config = dict(
    num_hidden_layers=9,
    hidden_size=96,
    num_attention_heads=3,
    num_key_value_heads=3,
    head_dim=32,
    intermediate_size=512,
    vocab_size=4096,
    hidden_act='swiglu',
    norm='rmsnorm',
    norm_place='pre',
    norm_eps=1e-05,
    positions='rope',
    rope_theta=100000.0,
    rope_fraction=1.0,
    qk_norm=False,
    attn_scale=0.177,
    bias='none',
    tie_word_embeddings=False,
    parallel_block=False,
    init='uniform',
    init_std_qkv=0.139,
    init_std_o=0.0,
    init_std_up=0.139,
    init_std_down=0.0,
    init_mimetic=0.5,
    optimizer='muon_variant',
    learning_rate=0.00427,
    lr_mult_qkv=0.7,
    beta1=0.95,
    lr_head=0.00626,
    max_grad_norm=1.0,
    warmup_steps=200,
    schedule='wsd',
    decay_fraction=1.0,
    decay_shape='linear',
    final_lr_fraction=0.05,
    batch_tokens=32768,
    max_seq_len=1024,
    doc_mask=True,
    train_tokens=152000000,
    max_steps=4639,
    dataset='wikipedia_en',
)
Each number is 128 + 24 x the weight over its row's rms, rounded and kept within 0 to 255. Layers, rows and columns count from 0. Numbers have three digits each. The size before them is the row's rms in percent of the matrix's.

# layer 4 MLP gate, 512x96, rms 0.177, rows 225-268, columns 0-47
091:136154135109144132116095117163134158145113151125157109098109141172108159124110102150171112115149128110141118143093074132081104120161145106103113
094:112100121103162128118137123096118116171149158137127134127115070137156149124113110170150145141132167162151125149117116110139134158145095150159109
100:161150108137102140097110141161126113109147139114162124117103115147100100119106064115175123105164132095121156100082112093103122131138157123111145
099:159160156122102082117122120088075138078103124114132126127094090138141154133133085138133148143115122139135134146142118146060134109170157141165116
097:115118106153138125077136151088140131159083095139126151142117114100147135150127127102131116113095159124145128102148138162119186171109155117154150
105:119134105133140149104154096144161157136109143148178123142155170125116160090110075107136116126104140100150145118122117117150178133117159121130108
089:133139080144116122115118098100165108131080121125181095109094105146080113123091116137115111140127154149094135115137122107184138178102115150102151
087:127127174130121140146158148113099129117137135160115109137144102113169130100112160151128173164122149128093151148095091128110134051148149101079170
103:143146123060086145138145106137157161124145160110147103165152134139102137129113130132147167086151137120127143139146127100126119091105144143150104
102:132113121143149168092134121194101117153131138114133120155103114118154123162112128141129117155141127115124176120099122119128137131108113065146115
102:145138124090116177142092133136118144149111147098095123158107134093124096121150109158163094140166119156098133116127117144112202108137150092129143
097:158150120156133106187156084158125146134115109141133130127134184170121136122137115141103114121113146106139101119099100118164131099166146159140115
102:152168099150133128103107104098135133106111130119106143118153112164115085079133168147121152132137115098135143111109107122153114158161133126159099
108:129156116124115126168135124129090117146117090130123115105154147087135125128152103176167103133136103112113139084138080141147180130154111116135156
097:128119123118134100144106125120110091117167191094133139137151121141141144141114125120158161111084153111143121125084098136111094125165120138117122
089:095146152165126120150110123116123198112119137151121167131127148087104163115161123122107151121125132121101156111134160116145150163112134171147144
103:109158124089135114114109115138090127145128126145151118096130106162162131095103127113110159110132062157112070161134155121114113148139065126139102
100:124117149142143096137155150129123129121149128109148174116175138119150171145160131182154156113135155095105133115162126093121177163080126159123121
100:121133137116146109071116132185133132133143110185139143109143114086146101142187121168140138109156084107148131135096140127101175162164098134125135
096:118128110158098123140091128119161129155156147110152148132114135131118173117201136097132147150114127117140161118105176126110131142109144120130101
099:108141119120164070116118122129127169114123112123151108099135137108134144166093128111158096130095170105138164130117095110142114119107162121156137
106:158145166131100146151142122141155138125145142109104138132137087140158163091118168143091071150087169155131102126137155134136107118113130127094079
101:144139111129134126148126161150111114081121172112107095133134168159112107109122136143149136107102134094127098134132129155157156142119129179132091
106:131106102130159129113116157148119118152106078135085173088124137124128139135144104121146143155139137115183118128101117138099121104162158149134150
100:148103171171116097143127109117128113123152169125140093138160142122120145143184161107109115144141122111117111184153165131159122121114127149086150
092:144157173103108094139116107157117153100123159154128134120082113119116115113162156130115123132090150128139082122137094148132121153125142134127140
116:140134167099111183112129095132083139095159112122143150120159127114141135105121140113120163147122139108094075144126130134105103149104117092100126
093:134140122094126106143142148132144163133146132110184152146088176137096145142155111084149110123111090139165127133123115149113135144182145119119148
095:151117147143154103147114132089139128081116130132128141142086160117103116141144142159138123096087145152196126071111175135080125147108119176100157
098:171124126181155087137159144149103135136152147134116146143161113118117135117106113090107095116141161133067161155134097125105142130075109111094107
112:104144088085094093074141125096137181155132102174101155126162158149090130139144113138129139140136161131150117138127112145134181142111126073145098
100:118139096090153109129120138119107103092132109115128158121165112107102129116078134171151106057126179192127106095150122110120128112125137128143098
099:122111139136175120133145126138105146103159148109143134134176127147131181166101136108137140106124112114173091105124133211134154147145140158157099
113:159174095126131092137133146122079118117100120134113108086169174124127129104107124101089109141082125120119156138155112099165129113131114138089085
100:111134156117125122096106141098151105097143128197126135130112123092141124107130131150122093164154165130128146129127144114115135140071126158082135
107:132141112106107086137114134139089128102155126186113130120126132119156110160103132135144140166118137158133134153133105115093126107092149125086115
105:136130134138184141109083169148118088151136131182145152112165090154127108120137094123130124119113151148136154145108101117143140073154094138145124
120:131184106107167180164109151122088111102156091166111148122142115138161119097117143156104121125163118114104119116153168118174145157100077112128097
087:164101163147143158120112130157132175080139108136134093175096127132136146186136092125146090103140129110125093146136166111152092107109126103139123
096:123080119143142109099112161114140120147085102132129107114112164154167114116164095139175128103119148132169121092139151131163119124200099123157125
093:118097152128098136136124127079106146142135121150130111116080139147168133114123122134151128117122142131129070119119180116124098161077171106138132
099:114101136168159117130126145140096149083108150130126111136127098174158125152108113119110103100157131138154112176143138130130167129146172175152156
097:132139126136125113118117140141140095129130133129117146175106139137125091193110130098141131122140153160141122111139132202121133119121170144101149
091:120110111159131163090135126098122121153076118135114168137130115127107161126164103127187093087139123094161160153147159091172174146126124132130128
# layer 4 MLP up, 512x96, rms 0.164, rows 225-268, columns 0-47
101:134123145123110126099140109149092118106137102129136155144131133118046142150141147100124120138130150139141104104186129128154165116158152115125130
097:130101128123128152110113111116138146128114158141095126107156106116145151110127152142108150143116140111190082177105152081154136110136139120157112
100:109120125159126140116111078110138146152108102085099178160124136141102152182136117082104133125143114177125111122117125094131140132127145155137133
103:142124150146141134106118093158141162165106102106127126104099138155115139156148139068126098146130138147146122146116096106136173095143145101083147
102:121148150089131152096193101144127114178133142109108122161102110123115167096138144134129171104137161135151147117101153143154113146147095108132134
105:134142148102133098137095134107153155131125120147190128163121093113147128129133187124132127092108147105119144119116108123158130101172108096152143
085:099131080128164110133146112145128154123150177088150089111109161119119111114139141113120173099098140166127117159109093143134103120141175117126090
098:119118100169159189114168128119085145131157162107118161148148156102095155098122139089122110122108154108116120082120112104126110177147078129088135
099:151102109149117161120109101128097106120163113151154158115131159121144136131128113123121099111117106109106108089083131147083118152111126180171087
099:127117149069111139100111102132149168090133137150108137128176133116116122119138112125137117077112102170131107131134127113105096135129127164124131
100:116094128131132117145122125113121164099102122182159095107100153086121138137087118159127109141115117157134113117148061125143120105138111144133151
102:111100118173127152109123202106100111116128150113121111144108128140109087118112126151144112137129156137139113126165116170147147105129090161131153
104:113142128181118123131128109141164088120166125117136153120121118084139098164163154112108099109124136106114109085064118142129122145172131097121119
098:107135152105106151108131100093132124115159132099114067161143153094097155105146104068138110109114165132135141108115141121114118080143121115113103
091:144150146130105140135132123105143142105171151113125128174131159106165153110129111103136185130110118118139116101170093128133147119124093084170126
094:110114140174122122130116078117149172147156159162129154095132125114072162124144135146138146143124137101107134111121133145139154134138154178119120
099:094108075099114179127128114095128105112115130123153112137136113149114119135116143145113145130146081175141117137122142123176138150126138143137128
103:085141100095119107090161134084132174148153114110145131097135132099145108112118172140087153101114114092156127139127132161147126164103093126124150
107:153164100128107171118113117107119077163110105103114126122106146147138167137094123124169142159133123091096157117101157152132145127116138127109129
103:116096135147136109107143131100093094121115151100122121113170142164160147095161127155124164111121154107170103140124153092144159144152113110105106
092:116130132148128127143158130097118123157181166151125119124091129158099164139097119106124150143124082164132153104163131139147150085148109154133100
101:140091089113127126123132124121125106098159074137213124152152161131152094106124145149136106159109116088144123125105137134167136128177129135139107
103:148140086135170163120169117111143136159148129123092128120131146111120131128112126149114106109111122092122150161126121079130160168127090118095150
096:154123162101131129133176098113156100102126175132128105123129124137113134145095121111140096095156114152127120130088143120105148108095115146154106
099:137122164125146136141160114115136114113190167115141089134122148103136163113185160119189118118129175122134126114124122113144148172121146129109110
096:130139134130138140083088106061135091120122131173115135153145140146062135100106108128177184087160091115120137102117134151113179114140111147076141
122:121110125115126197063126118098106114111150117109151124089113107137124135126104124110104109164150146122091107125124100133117115151093111110099122
097:124131118156133130134141144117114118126111069115111121100082114120143150102111159106192097168120148128147167139152142155157110157115104108111103
091:149174139100127147154109161137118131121088118164120130132129139131148102144121167139086137121106126114132071112160123137156078103105130106148062
099:156118089161180115116190120156145124157131125116091119153103121127116115148190128156094105106168163120125140122097114119148130128095141069128133
105:142120123134124172105155135164145131133136144072142153126108139110173092121139109113135111161091142154105122115134148138103133142126080134127129
092:148177128122127136116123096094130142144129184141070126125140170161130128126130142113142132126100120134118110171138138148141141152148168139074119
097:169145090111180122147118119145087145177138097120109146131098079098132155181155111135169196137135094087123131132126153149153137111116129099097096
105:130164128079109126117159130102154156150121115141148138111182130121119131139167161114149144149096145149145180124141116098110130158145124131116097
105:101125121125151151106149147151143109143121123154168100115158177124144143127104120109126143117118113119114110111123201095119145126085142154134085
103:122089155208126100110094129194120142122129145078118140141098131138138163117154093092127136097157136163120135107091148125100133118122109138158151
107:103154106143093102093163150112155111126130147104149099135117127111105119112110099136093131121122139165086160145132122100108129142111100115107078
109:132123153121100121109120155077114119122131099109105109163163111110108090116137122118155102106106127067110155085136136109098154115129088119126160
095:117167132120162150135142153122181151123141112109124109143131135117161148102121092114126184103164111163131133119161149140182105117091161124136090
095:101149167148125109123150143076153116097136103121112134139142126096094140114106179103144107112155121146167159199108148129125160136099153114125106
093:109143136135150117126121121133103136094147178135163170140105171176160105101107108097126135136101119110084148096158165175150119160123104137139105
098:119154142138187115113155164091112132104102092102118108120161097126079157086152123156120132090139105133153138146150158105172143099138163128129159
091:107147125126099112182168164110123193168133101109118113148133116158160171110108151101122130139156130085152188135130127126159071103113118127163133
096:135156128139113182164131129140104137139152134136113114061179162131120117136151089148116136108123088115138175157139079118130117146134121131178133
# layer 4 MLP down (transposed), 512x96, rms 0.137, rows 225-268, columns 0-47
109:136170107145120115155128094147110177152137130117145097145145133099123131109147148094100131126148123145055069153140131109132115158134133177131092
100:149126124103112105150161115097146095129132145138096118094117139177135138155120159169109119161121143113177151155119106101171163099173157128151169
097:183180160149118102157132147113120092164123104095140111145157122126129143139127144111143130099159120132130132117136158155155172149141137159109136
097:130136108079122139121138103093163147149117144134093114128176162104154092082113132092129151108155107097169096117105102143167125083117087136126095
099:195122125118144156125105124085173120168119134135105152132121118129129113142144170116129175118180138130110147164135116122155095093141178147140125
107:108104085139103116135147158104117135123116126119107139106094101138147135143115089093129162119133124102154150122183098178124120127125158111131080
088:147107153130118130144150108093159136157117109120141141139108073127118133116175151151160148127122132135093128094133099133147113163124120119100108
095:143157128079140103185111141126135121120099094105136132124116125090142135102110099103112157145124105140083156117138108131074117076159088141147123
095:180154132139124099117162145133145137095138135126136138160080097112116131080151170088094149124109133134097117153079158140094105128162135119124127
105:075115095143088134120093125130154125120087137138124152139095132106117126087114118095156133127124180140156124095144076172124134167124149128134111
102:135128136123111141124118127137128115132138155122114130103128063126113165118101137141133091108149124178117101123175138169132189158096140127149153
103:133087132163090141111136168110130151147114161134121097183127134152125105108145098104170122098161168107134092105111135129121146136106086126148124
103:081097143113118096088142160157149125118150138118137114118101142116133121138135128121135122165107142148089171128144087158096074162113123114114182
098:096141104139117139108148134162197138180144160115157159125085150122167091099113135079125110105136178135155124134161149139120139138114165120113109
092:122130090131124101140152127153144171137111141139160109136113116123100145108145144151145088088120120140129130113136104145152156109080134117093097
095:140126108107160103167150108138134135125100126140128109081088101092142176138159126162119157158131110167064119136185119128123107146165088120128142
092:101101082157160105100141114160161108114128137169133101141177121131132127091132117116100128104131147078127129127085163112106142120128127131143147
101:132130101133134134151147104119141131159124087129166112135121113138112106138104205141137141163113109138114115160162134091136168145131122151129113
107:159203112134142150122109135125106171142134117114082099119160161108151142097186136132149131110159090166069124116119103162121137132180132136152138
100:113094108107164147131148110154145137145148121154096162130117117153162124161061131127162123146131124123115126124151149149149107085104143130153155
092:086155139100111126080066111158134130106096073124152099150147112125122099144111137170128091142161148103132152157125102100120110136102113097098118
101:132136147116160131160153169103087125115131088123083129151118134107102197164105109132117152121142118170092129171101086115119119136143141124125150
107:177143081133142117114112120118151159122130111122130125138136158102101106135126134109099080119103088102138146102147084140170126151134115089133117
095:125155125128125138172129145164130136161141152095123122121084150130098110129156168103200109147112122087142167138090133106079110139133179131113099
100:111150128132143142124123110081161139127126151169137143121124139126083108117121147110126169139165150166139139176114163127154127115092097106159109
095:150163131127170118159163135084135093163126083112074135165118108141148123111121126146121130077118069113146148129146128112163170107141138117120120
119:163100145086142182127111106178131109118123107093148100165158141162154117129119146177102165164121145143087088160120114106125113107109127092121128
097:123111157161108179131139131169085109127150130097096119083104115134118125135146094131136154125115143115163117142140104123115131130128139149168129
095:120094139106193110086137153097133105123095111108111106113125152081144146132133132163148122142134136117157138125130131111107142103119160142140146
101:112119138116154175114208109158145132164126169118185149135132123131108152150104099140113137117113122154131180116129111117128144110141144123130106
107:139114170136176157135120177126171126120108134082120086109081105118166121132132127156143129104065100095108116122087125101138116129165133149134165
089:154142127110156116114144145143138136149135114165129144141158129148115114084123109104122080124136103176151082112063117135105133154121102127118118
098:128103148147143138173146119119135108151133121178131133149136105104148136060097092129120121169143096146161129079131119143121128111163180130120117
101:136113147123127078176126122119134083148183113105151135111138087158176195117137157094121119125126109144111102142145117089140139130160102111178141
105:096135150110127101165147153136152141113082108116089136127160142129114107135135093136098140139146094123059163156172103094150109135157137096118144
096:135139115141129075118131094113112098166135150134122135144132114146159076088112147121133089118161104144129112109148122119106176091124115138077108
112:151100160103141140122134114139081134119096083114115127135126124170093178111145140066145168102108093161140141152112124087140105084132166116100103
113:096094126154131130093113124126172098120137074112098126107137133138095157157107160153113123112170140107118164102117138118167133089099111094144160
097:138161184138130107112152117145117117144122143102134091143137120084173139094086116152103205119169168137133124165155132158128116115124130131154161
099:123157087163144127129143147138156119116108126129137119100124087125130118148128129081112127138120138145129100168094143119158174107124106091140144
092:155104153164160138091137147116115123135127118119104108101151113135086140154140122136098153123126131134145134146127036158114132108151160160118175
103:101122110144109137082111106157156156131128130129174074123115163102101109135129124106149135148130128123139139148171087116104136125093119124143108
091:130113162093185146132083116125121111087127090121105134165117132130126099149166124142139150123103149143128119087115131164113116124113137152144144
101:112094139098089118122128078137148145156180125151158128074174129135149120126107127117141122151121154100112125125126128106125089144136145162139105